Weights of a small GPT-style language model, trained from scratch on English Wikipedia: 10 heads of 64, attention and MLP in parallel.
Each number is 128 + 32 x the weight over its row's rms, rounded and kept within 0 to 255. Layers, rows and columns count from 0. Numbers have three digits each. The size before them is the row's rms in percent of the matrix's.

# layer 2 MLP down, 448x1792, rms 0.0188, rows 375-425, columns 128-255
101:119145122115150139151114087128123143136105156154133194126179127109128113141183139159130160126203124142125123106203095183141160128096148128120102154086103196085079127166117123139164117206140118119169163149129131117160081114067093110174079098130158185083156136134127171085095124148133118153189121139158153124072127130077085118194089137160077146189151104129088131156109148050120139156158
096:091084157114146097161163133096127152145129145110125119126106132124117149093152136066111179145130106141113149121138095171132169139129136120120153098135143120158118131121103114135181133108129125144081163128129078087092122156170157095163143097101183136139225107140068102083062121109034119130138138148179160117111112099091119110113135174130143120170155111101128086126088093078169108167107
097:093140151163108141168130058101139120084084145159121177031000119122095179144157124193148099144161093096146122125115107157129079102145115169120176108139115127125129097163138115132079137194145140103106103151108148075165127115140131150147131162157094202165111126146124142151137150105149135132140122136092158133113110074122086100091167140118042062141104140187134162150153190125169120201074
102:121137117138060118151167174188153120117113146159123132165135124134087099069116112184105086099130170171122112131084098076145133131166123158118140072149119161093124155114115170064089158153133096106101048117149149163147090132105159122130107141120118072135072148153070127164169173139131116091106112139116170158131128195134144169113100149111171109127047161109093180112142077160137088150123
094:160109172099125157055151213129134100158164135122146160039139124115128103134144169146077113151153099138116076109154125143123106162133162107120100141136148170125137092034110126183117111177144025105051176098100066110100141147136142167098120103144118172109052142125141108123122145145091105115142176108113061115135140118147190115031073092121100095084053083075139112110120128122135127161137
100:098125125092164092163119187108107118128156125106123155164126115135151159159132107133070153132116130148119155108133129104153200155049108124103116144102144158074106128168149131175135150183123121144132120098148141133152134093148101106078124149096124086153022130106153141114127137129143056145136110111082079152108128107062165075196255142141113071023101117169149137119152124003149107130158
100:119145136132071135126156166135126082137148127127133101181091127164138099112092103222080150102140170144171160121187135123106119110106127128139103109136119084120132118135100105190101115069119130119072088167105193080161155068140075111123203144124135167099090129156142124160123112164139131163106131138112084120130185101123073091107181149141104105101115108089131139141112153135156144145195
103:138085096163191116077131097130166143096133094129143122164124103184103130111099132123152131113127122131134078136153109155160140171121116099119136166126170108121171114104154125187080096142144083126163152135158096198151170134118080102122139095144159134086105136128091159120112141159130154131131143121140045104133131136175121150104134111134155023178146084092153131169113101106136109116116
102:193123152115197110139066195114124138077135168134134095129134104095127081142145114140186132151135096089176104139172124121151068130097101080118155136104176079146117109149167080131193138097138076133079143117132124149087121126145127140124167143140172067139177050128240132124102117142235106083132098121147190127109087127119131103087200113133125151150155059128149160097140110083080130130211
101:131113162136121136091118131137101156135131113133128100122160110116144091134177144086109163135087187103108119118188136144155084089081151145112070154146088111125132161155151153114116160168120192163123115130103084147172136054197065176115207138107119112132104159131173148085161090109099147139171150158089059145129116159101091144144157122098091148154151078087118145142113174126132102107097
099:125128060122199099168153153120141119164132140112136172207049139162139140123138106058167136118108170101125152132143096163098112233121067099099145153132106140064133160104153107137123153133135143102066153140093124101121102251111111140128165119140103146074062163120108088124122181086113110080074107143095175124111099117107117101098147148135135088153107097131087068170121101096107123083139
102:131119123126118151105116169139132160134167143131148135171147144131181119155142173108133117131102120117128136133161107077108131059119175183134065167139149143046127088145079145114110123107115062157065158127155176149143178168135163109109134130151080137189130187115166151107144109119139126094096124118191135148143106143134119096141119154145124102194140122043131109118094176135192125182124
099:136112123116132155145128091110152163089124134117111116141142165135090115069168154142168106150137168156100187136088136124165143229093169124110142190124137132129150111085077176126137110135150117081158183148143057126157191117076071129155209106126141117157067120145045171142155149087135120116167112156148065148155126138126097120228056158148130112134153126184118148092173092095113137072124
099:112133132148145135104128107123118144162133100101102171183099153148079139128169140152149168125114149146165150091100149149133174104193079109163153132155133103123138183148113138098115120133121159148109050143138162123170150134155091147061129125112127203109145077150143153106102143156140208145133110126139116114109162109131067168142141084129152176161063164080125175126138101103106128147144
102:164133095155134135165138231102124130115109101167153130128168108109178121105162135165136080149102157142080168088172138163114163180113137165135137128097110134103102134230196127115050149165129120136106194156122155157149099055161162067134132140099130107108092123126117151118114180116083092141116106117035134110097153114199193126059084135140125094129057127083124077146146076210123127125133
103:172108128120129122121157121077112110158129116154133154098124143112139090213175152104180123133126099134116140141132162095109101137131115177117085174135189128160136162196171130088136138155131073176139158120142160123106147166109143114113075160126115095107098142126116108106136152136072125135116173118112001145122146113164084121164059158125038122148166122134104148113107085075144133116153
103:121100082072156144100099070143116127112135096104108157168167114109125148116117098162129106138151111108156111134117145122125086102188169097117124125114113088163120163135049130143196082172124151114073117118093094155149104083121160020133073122133098134176136098167252076122113139147123056105139123143127025120132109120136136155137079082118107099124151120148154131122146118169129117077164
098:085101137135128129099107079102125126117138165090161144089132148145120142172106123116141106158125067091093158122137129052143094053175172128130179156106168106158132076161108124127109126119139092084096088137124208119156138144073112160133125130123090125149234165123076141134096130101110103113105105113098132128119139152120129214104039130140109081147167170084173156093118128083129128113183
102:127113125136138132065154155185142105130104087145155115190135116117148143046107125152085111134151159138148190130123118098171098161161170150136162150124151169123125093175156120106102122125124132108172138176108104115107137111107141143117114127138114098122100181102126105112063104151117109122177174153169175111149083130140074136112122105140101177049034088120120129127089124131104142123117
098:092105136134117069159216108163145088160170137123150139093101121105083113172160119133127175091145100115125121105139130153175172121157097218120162098136126150064117131077175132142121102117112109170172101126117177155182165103120148182118131140109128100135120103127058148121096137156139111154153128126154145125112157115095114105156114167106123114130138094113109175120134126164084116151161
101:164098103112098100104106118128139115106074150119123172189144112148125157147163108208123088121129104111147119148153126149113121101123136118119122142118148168096145149088129126125124162172119189152039170113089067056200113070059105190098098129170114131142169108100191067150074112077103105134194132144109111109148141143133152122179130219097106140087086146101176171152106160103152124139147
100:150133136117121176137118082098149178129141112128105088229130137116133138140149150104177119124135102109151115138094108163130081127135153199121112102156063119148168091163114116170107123136098085159122171151187138127164119071087118150174150130134120050104137142145083112156118109133097101117076122097078081133097144135119130114098156085143138116064112175180137092100153141152135156150108
099:084118121161147101108156073157112212157122142141122151123131146150112133071132065136124131109124159103128135109137136093183165114111113189132097139103142077080128158109163136120150134125158101141106147169125122124105143120084116024086124111092149058160124172117023172157112117122135159128137132110125088174146152151174108115092055095126048147030178197070129183103119147125126130130137
100:157147169110082108162171124156136117121151141124088174115125111115101132038146101149154126139158138113118116118150136159102095129067219119114121166137158080033110122165114151120070096163114223123096159127122174101085098122118139121188201112166140057122125145110089137133110188122137134143120117138166054106125154163090095094086149172125091132068135077185126119082134121098107102121088
102:103154181127137112141064065137153075138133091125156122074125114116075121126124105151099127109178150112133115120149129070169044092078132103122076132127131123119129122089123111157164123080172081184150119127130109118146170169093151126156168108144105065140173118096234109099133127157115094139124101129109180100095130139117128162118142122092174194097059152176137126084140186200099135184152
101:172095135153167125149146093118119143118105116134101161173137120140160117108096136125127164125140141146162120105125157096122175189129122075127088157113131108131143140073101125189156156145146178164139150152114109158118105080195099221143109117178163192118120138096171142118115116106109099115129133153110139096117121114119196130082158137150070105113148135148109116102118116063146122098106
099:116127179154162103114149116125123136141164148159110081076112138127210135165120142155106103114095073144116109127096066124117122165130107146142140145109168093108135124104095127132149125026136136094111116113145113103107120107195139125107105146125131137123103134123145136127080143131158137170142169112135039139125082121148073118068127165138096168047154075131142134141093117151167129098237
098:177103106209114195151096079110142141130069138126091148066122094135138136161116165080154103119062177151146109128111153146181152152151189201136155167138178131129154088187185119109205115161110119176161117145160133150133169069146136104174109089162116102174109119110144129114106123162129151169166130145157078137142110140145132078125150105143128105101138095147116086093104099192111135111139
099:109110119117143142088147151162137132155134174135128117120140110116103129071101178153134144128139127122135124150184182170134132163099187081138146128112141165161096121093132086074152120145137175136121047106128095098150135163102087116176135127066095152100077169128110140111138106099128170143125074144102080124151128149182138169204196146169124161162114118151102135122145186178102133137131
101:097124159135105102114192172104136135131072118135137060129089167114180149210093087089124119115106123075155165155098145111155131116147175185121159092096118137111132128199170128167150120124134116079113125140144188130085153193090119116130141146130125152115205125104173131143121104148165117108107149132119114126091125102086138065119147113122231096187069226162118089142097140103177105137093
096:142132124121149131131121115168107081157133073085166080053134131155127115145100190163186126099091112121116149111084141097146065074141084141137170125120113086138117120047109114143069110146108054135165092134110227152139120123158131077159106118115077062115141109169117111132118121142078177150063178133154132114145135141146105122051078157131161119140056153132113150146145115114116142099128
100:142114120143131127120122155100128134098103112116112160170104125150140142121136145117178084128123101163143089133121144151169132091104114073136124131151105089137112110045153116139168146134113134093174182082126101169173127137187124109119105153132127136147129117141109127129070076113121160104192143118230121163102091126114127103066082149116157113132085122120114143116119109148133151087149
095:107123103151090105129122113169144094094117116135119122071177136103147094168126136124172089160086121107172117136121138076075164082097101099133151142123141131121109140136179123215251149114112146107141058128152142115160113107099199103120145135137187141138144154160202111140153127125147142114086128098140222156111137129100179184079078149154152108162162157074116122096126090096138121122154
102:164120101155145093156139119160135121142136152082128104175107130119107095180113121104175089142154124149105130128089126141143172087121143134109143155134177093184130161173126128102104139090132178169240136153089163171163085192148215078204225112129154163142138121143167143129173152139100139134115130121134000067153093105149123076221153131141138041071173125145165100144158097219107133098101
100:135127123149121086077099109095132145168125155200136062085101149102117142117121117145125158107142130109135157085075151130100108119124120157129169120145137189097154108084167129120177146070143199108148133154102147101156117137149084176109100123083140164143118112080089106130188155105142118151102167138130098109103223141135087089135112112099121152091118068106137155115239168060152118051079
101:132123139159141118112145083185103154054138097120130097128158110099092182096137122111091127130143144150113134142049149143146172039087095115142203109098156080120138188110132164052177130060136199142047061158129015143148122153126104085144165138087131172128141137119153138153145125170156132122158112147201118130141154127062139162129130126157135109145151144139134131122168159068098126246117
100:149112142129083135167139059146143155117131169103129119169082152168125142031075102146155129110123105141141148118137175176110105070091164162145123108127177115135140119073167126101167133136129094137093105131127108144186133131097127109107117100138101106149080137125033150096157122151089137104108140138136119125161116143166129119111107148160115139109140165078112152147147136137144131130121
102:125103195116145156112143119096123136136141130132129163140122126162049144067140081040113073108097129152129122125139141086110174116112119099133129112145063162074150159166176139158073145066153140114100133147126161130132104045092093139054090129111114110124008118137064118106161141170137151115102130148038111124163132146108141136159084140120127078039160166100151130127146170076109151144111
103:155112136116088168100144136104136082135095132099156087091145130121143120168112119059106120105124105170144103140158120108102110192109113153164108110132121138156151116108151142142185112121105106174080138131125148104189143086138112039164080099153088111153164105146122121152152131119143116123200138125113244132119140154198129164117070149114159153189174071132149193153162138126152120071073
102:100187164146036115159094177109140102089101140162129085121169123125151118099116107188127081140135123118129179116137128194137100164117088194118125162166115170119139137184119122098077146172113121114135100115103122115132157082113106144045055130117156136143142116146190091070139137118121100144172113148129171115108119179156093125140089192129132144155053139090096156128140172230135126147107
098:143134073109059098042133224138148150139146135149122108101138115145149154156096070128112119125140097131163130122150121168145163227063077175147162119113132131094102112173117166099108135083145088138147119129115119113120127118120100086190123095092077168124160121110167172111115147146124051166147163112144169168166125147156143184111122140129164117083144078158112131099183170131140130112094
099:132144058110132140121130133127133156110143139107078164173168111108142167126090138075157103108159201148084154102125142150130144100137151105101123146120129090166160102106128121115096126165152159087237187122118151130072112155118174118145098135113078127158125106109108143125126136105124132099096119123137151131131118137160059115086122078144122242115069068161129122124135107238101141120121
096:097110165152143152155173140148133145171143110116094158162110129138134115128136106141167139106126121139123097103103140158129156169138077083153127119164060137118146127106141173162090101067155112121112092101140188118109135107167115174117097128151177233177086115135068149117109153156165124154135131145050083109127130153143039071176175142148221085078185119136120160134104099186166114120075
100:114132082130083085159075124118120102187185117153159129092140107112178131192129158081151102136171188123129140091131110063145167122119167081150116117145153109124166134062068127116155114143103112160156136161136132078125088124171094110083197137090137178121255136117158114081119112127117106149186094144069194103142124124155128097183131116115135087141161168153130132101073115150111122127219
101:148093121109088127137174191154101084107139163091167120124082163144137117219092171141152133134119099118085134092141135139120100125087182135106158130102158150148110112198136160196064149063118081171104096088131132098081136066094124149073253142102108046078131104157199147102172115159129131139174120118128125104113119113152188131181087103136152167119063126129121130150103076142101136135110
099:122081102077124132141156055144135076075121141149125168178128127110148109023142184132069071127136087120086130110115117082123132068120146044133136110113161166186105138160052107098143130133115149122105210126082104149142168150171098084131130106157130156165151108089222120169123127130156115154181118126175212128118211150140177203086141130136117142195115142170143174101146110137133118135139
098:129102082146114118134140110110132156152120127079147132120114118147159130201111177112138116125084118137127117142122145113160160078154096093125151112098086172188192102149089136141177138057147095125122043121137102200102153155123144116083072132150137147126106161145107110156158150126153095152070108156120207095113108137085156088190151040122100172092221089143113141156126155116104113090114
101:124102125122142081074172156223110083134145120183087106103114162099138125179129097146123135162128173108123094128073128107162093106133097134140130135114143134111156136115136156152107129104117156129170105147133175121166139061095138151070110175087159123124125125132180149147110118102156134152068117134032085131127153145059000099074178125115136087087084139154135155131147130045142104110087
099:187090076131149122146119114185155104129105134157150169127135123124087137141146089123159164131196144114112058137115113185164132112161127118146152100120101108161180107239113135141158111000136154143108202099157171124109116096144199211141131117109170104124042130138129137133216144147154096110114095145089140123188142138165093073112104131105166130075119197149101090074111086088119110255133
105:103079132137140199143119119096122139097106097161129126166177138150188157150129136072141098102160132129110136125119111054134147083085128085134145154130148153149140101143099196129175150055121070110140044131131131113074136186192191167095192123072156023136118135115080165164118163121135110158193082134103035155173114165140078168126151102136145162254128096106127121123168141120084119169092
102:115129140123105140132139190087113130122110125105131109130119108113152081161141119149107138100122114116131119122119112073135120158106151097123136126121156182133141149160154056134155078134121084117202178151143069131150110012154122152139128117103161155100167112116156129149129107135114129129115100118097068142119104110116153136186217171117137086139128187136125148124126146034157115135124